From a checkpoint of a small transformer trained on Wikipedia.
Training: a variant of Muon for these matrices, 88M tokens, 6041 steps.
Each number is 128 + 24 x the weight over its row's rms, rounded and kept within 0 to 255. Layers, rows and columns count from 0. The size above them is the row's rms in percent of the matrix's.

# layer 5 attention query, 32x64, rms 0.0644, rows 0-10, columns 0-63
size [ 83 108  96 111  95 141  98 100 103  81  95]
[[ 87 156  97 142 141 121 104 121 131 119 107 135 142 134 158 109 139 166 118 104 124 134  97 150 109 126  72 127 136 193 168  71 151 154  85 157 150 129 108 114 124 122 131 130 141 130 150 149 107 130 159 127 124 123 132  56 113 125 130 120 117 134 155 135]
 [119 125 111 131 190 128 102 124 142 138 120 115 130  93 133 150 121 160  88 133 147 112 117 149  84 149 104  97 194 140 111 142 135 120  89 165 171 130 113 146 149 117 126 115 151 135 127 154 145 123 144 124 138 146  90  60 120 135 105  98  99 131 137 130]
 [137 140 100 130 128 112 138 129 114 161  75 116  82 121 173 110 121 119 104 134 146 172 141 145  98 148 119 172 113 124 115 113 139 110 148 142 159 136  84 115 146 113 141  72 105 105 104 154 143 155 153 135 152 139 116  74 144 112 108 115 148 167 153 144]
 [ 88 161 119 164 170 142 151 116  96 114 103 123 114 114 109 128 105 137 138 179 128 114 103 153  77 124 155 143 158 125 109 161 126  88 153 144 138 119  89 178 122 136 108 102 139 153 112  96 168 110 136 122  86 136 134 123 120  97 170 149 128 126 129 120]
 [108 141 113 135 131 129 138 122  98 142  96 122 100 125 126 154 154 123 138 116 141 129 148 125 101 154 101 141 111 163 109 111 138 129 141 139 132 119 125 128 133 154 123 123 129 105 134 182 139 101 128 136 171 141  62  40 119 120 120  93 103 187 150 147]
 [123 171  99 127 121 119 120 126 100 138 113 119 124 115 161 116 152 140 119 156 138 169 134 156  82 163 125 117 115 155  98 105 140 143 130 143 152 112 122 105 129 125 140 113  99 109 139 131 136 135 148 131 151 165 104  40 109 104 115 116  93 177 137 174]
 [166 111 131 133 129  95 120 186 149 106 138  67  93 162 138 118 141 136  77 122 133 129 128 136 159 155 154 112  86 132 125 138 131 153 142 119 141 160 120 155 121 115 164 122 155 152 125  79 174 106 114 127 118 155 109 136 133 114 108  99  99 101 110 143]
 [102 141 133 164 135 184 117 108  91 124 138 133 127 157 140 135 141 153 140 138 124 161  81 103 143 121 163 131 125 139 112  89  48 134  64 146 122 122 143 124 135 155 147  91 143 150 140 166 132 119 129 121  83 128 119 128 114 128 124 119 141  95 142 130]
 [102 104 125 157 113 106 148 124 130 109 142 121 152 111  56 101 120 135 162 144 136 141 124 162 122  94 124 153 135  99 126 183 126  83 138 111 113 149 138 186 123 130 124 152 143 158 131 110 116 106 127 116 102 126 151 183 151 118 168 107 126  96 127 109]
 [179 114  91 144 113 107 116 149 132 114  76 151 108 124 175 139 147 135 119  67 141 150 134 129 136 147 104 127 119 146 157  86 141 146 110 166 148 114 107 118 141 128 114 127 136  86 149 129 127 159 134 127 159 140  85  58 135 120 131 114 121 140 146 150]
 [108 163 119 159 149 150 116 123 101 145  67 120  90 122 152 151 128 134 125 187 114 116 114 143  72 150  94 141 134 163 112 146 135 108 100 140 160 139 117 113 135 125 126 101 132 127 124 146 136  96 168 118 123 162 120  70 107 114 138 141  92 155 137 146]]
# layer 5 attention key, 32x64, rms 0.0656, rows 0-9, columns 0-63
size [ 99  80 109  76 122 165  99  90  63  87]
[[132 141  79  81 120 115 108 140 134 136 110 102 110 169 165 114 187 139 104 113 151 154 148 145 125 138 130 144 112 150 115  71 125 147  98 124 137 157 137  85 103 119 132 108 149 108 144 176 143 123 146 101 132 135  96 103 117 129 156  93 115 150 153 154]
 [151 159 105 114 117 135  81  99 107 101 122 101 142 175 119 104 176 157 129 109 145 136 178 155 112 160 147  94 106 112 128 123 151 129 101 153 135 119 130 112 120 139 107 106 172 100 135 149 126 140 135 104 101 180 124 133 130  91 141  96 127  93 130 161]
 [145 153  95  95 128 112 107 101 126 116 157  84 133 140 137 115 184 166 109 102 133 129 144 140 122 186 135  86 127  91 131 104 141 131 122 162 131 105 146 100 146 164 133 111 135 116 125 143 139 144 118 103  93 153  82 124 145 116 169 116 111 116 139 179]
 [115 161 114 109 141 119 135 147 108 144 182 112 134 125 113  86 130 105  89 119 143 179 138 143 128 145 128  99  95 145 114  92 173 110 101 123 126 160 125  88 130 123 183 137  86  82 140 124 131 152 153 101 138 164 155 118 111 105 122 140 113 157 122 132]
 [142 105 132 130 125  96 108 168 136 128 134 146 113 132 156 134  91  97 137 154 151 121 121 115 114 105 143 170 174 163 146 117 133 118 123  85 124 135 120 169 116  99 101 149 154 152 103 125 130  97 116 145 149  89 171 170  88 151  91 144 123 142 108  84]
 [104 149 105 119 132 164 138 104 125 132 117 108 143  96 126 118 160 145  88 146 101 136 132 163  93 160 107  96  89 117  93 137 139 134 140 166 135 122 131  99 124 159 154 106 113 102 153 137 141 148 109 117 119 172  93  79 169 113 156 103 141 137 144 178]
 [120 132 103 138 121 145 140 166 156 143 120 150 162  46 115 150 118 101 164 145 134  79 133 120 109 103 147 128 149 143 168 151 137 132 135  90  80  94 142 119 144 150 144 116 112 114  88 155 119 125 126 174 154 101 137 148 140 126 111 134 142 123 113 101]
 [132 116 123 118 109 165 134 149 136 136 125 148 126 163 167 138 115 147 146 125 141  68 122 120 144 138 118 100  96 111 161 123 162 127 138 129 143 120 116 121 128  70 128 138 103 109 106 109  85 116 167 142 163 125  84 100 165 140 149 171 101 109 103 175]
 [126 134 113 179 134 169 120 106  99 149  89 178 144 128 108 100 110 108 160 114 151 121 117  91 134 170 119 103 124 104 159 117 129 123 120 134 114 114 122  97 173 126 165 140 158 135 113 104 187 133 114 106 100 181 129 136 113 144 120 128 105 104 110 129]
 [128 135  93  99 146 127 134 114 154 106 186  91 102 113 154 163 195 129 116 123 141 123  99 144 127  93 148 132 124 128  90 113 116 163 127 126 112 177 139  85 141 145 151 121 119 140 129 153 124  96 170 115 147 113  84 104 135 132 104 101 117 129 141 152]]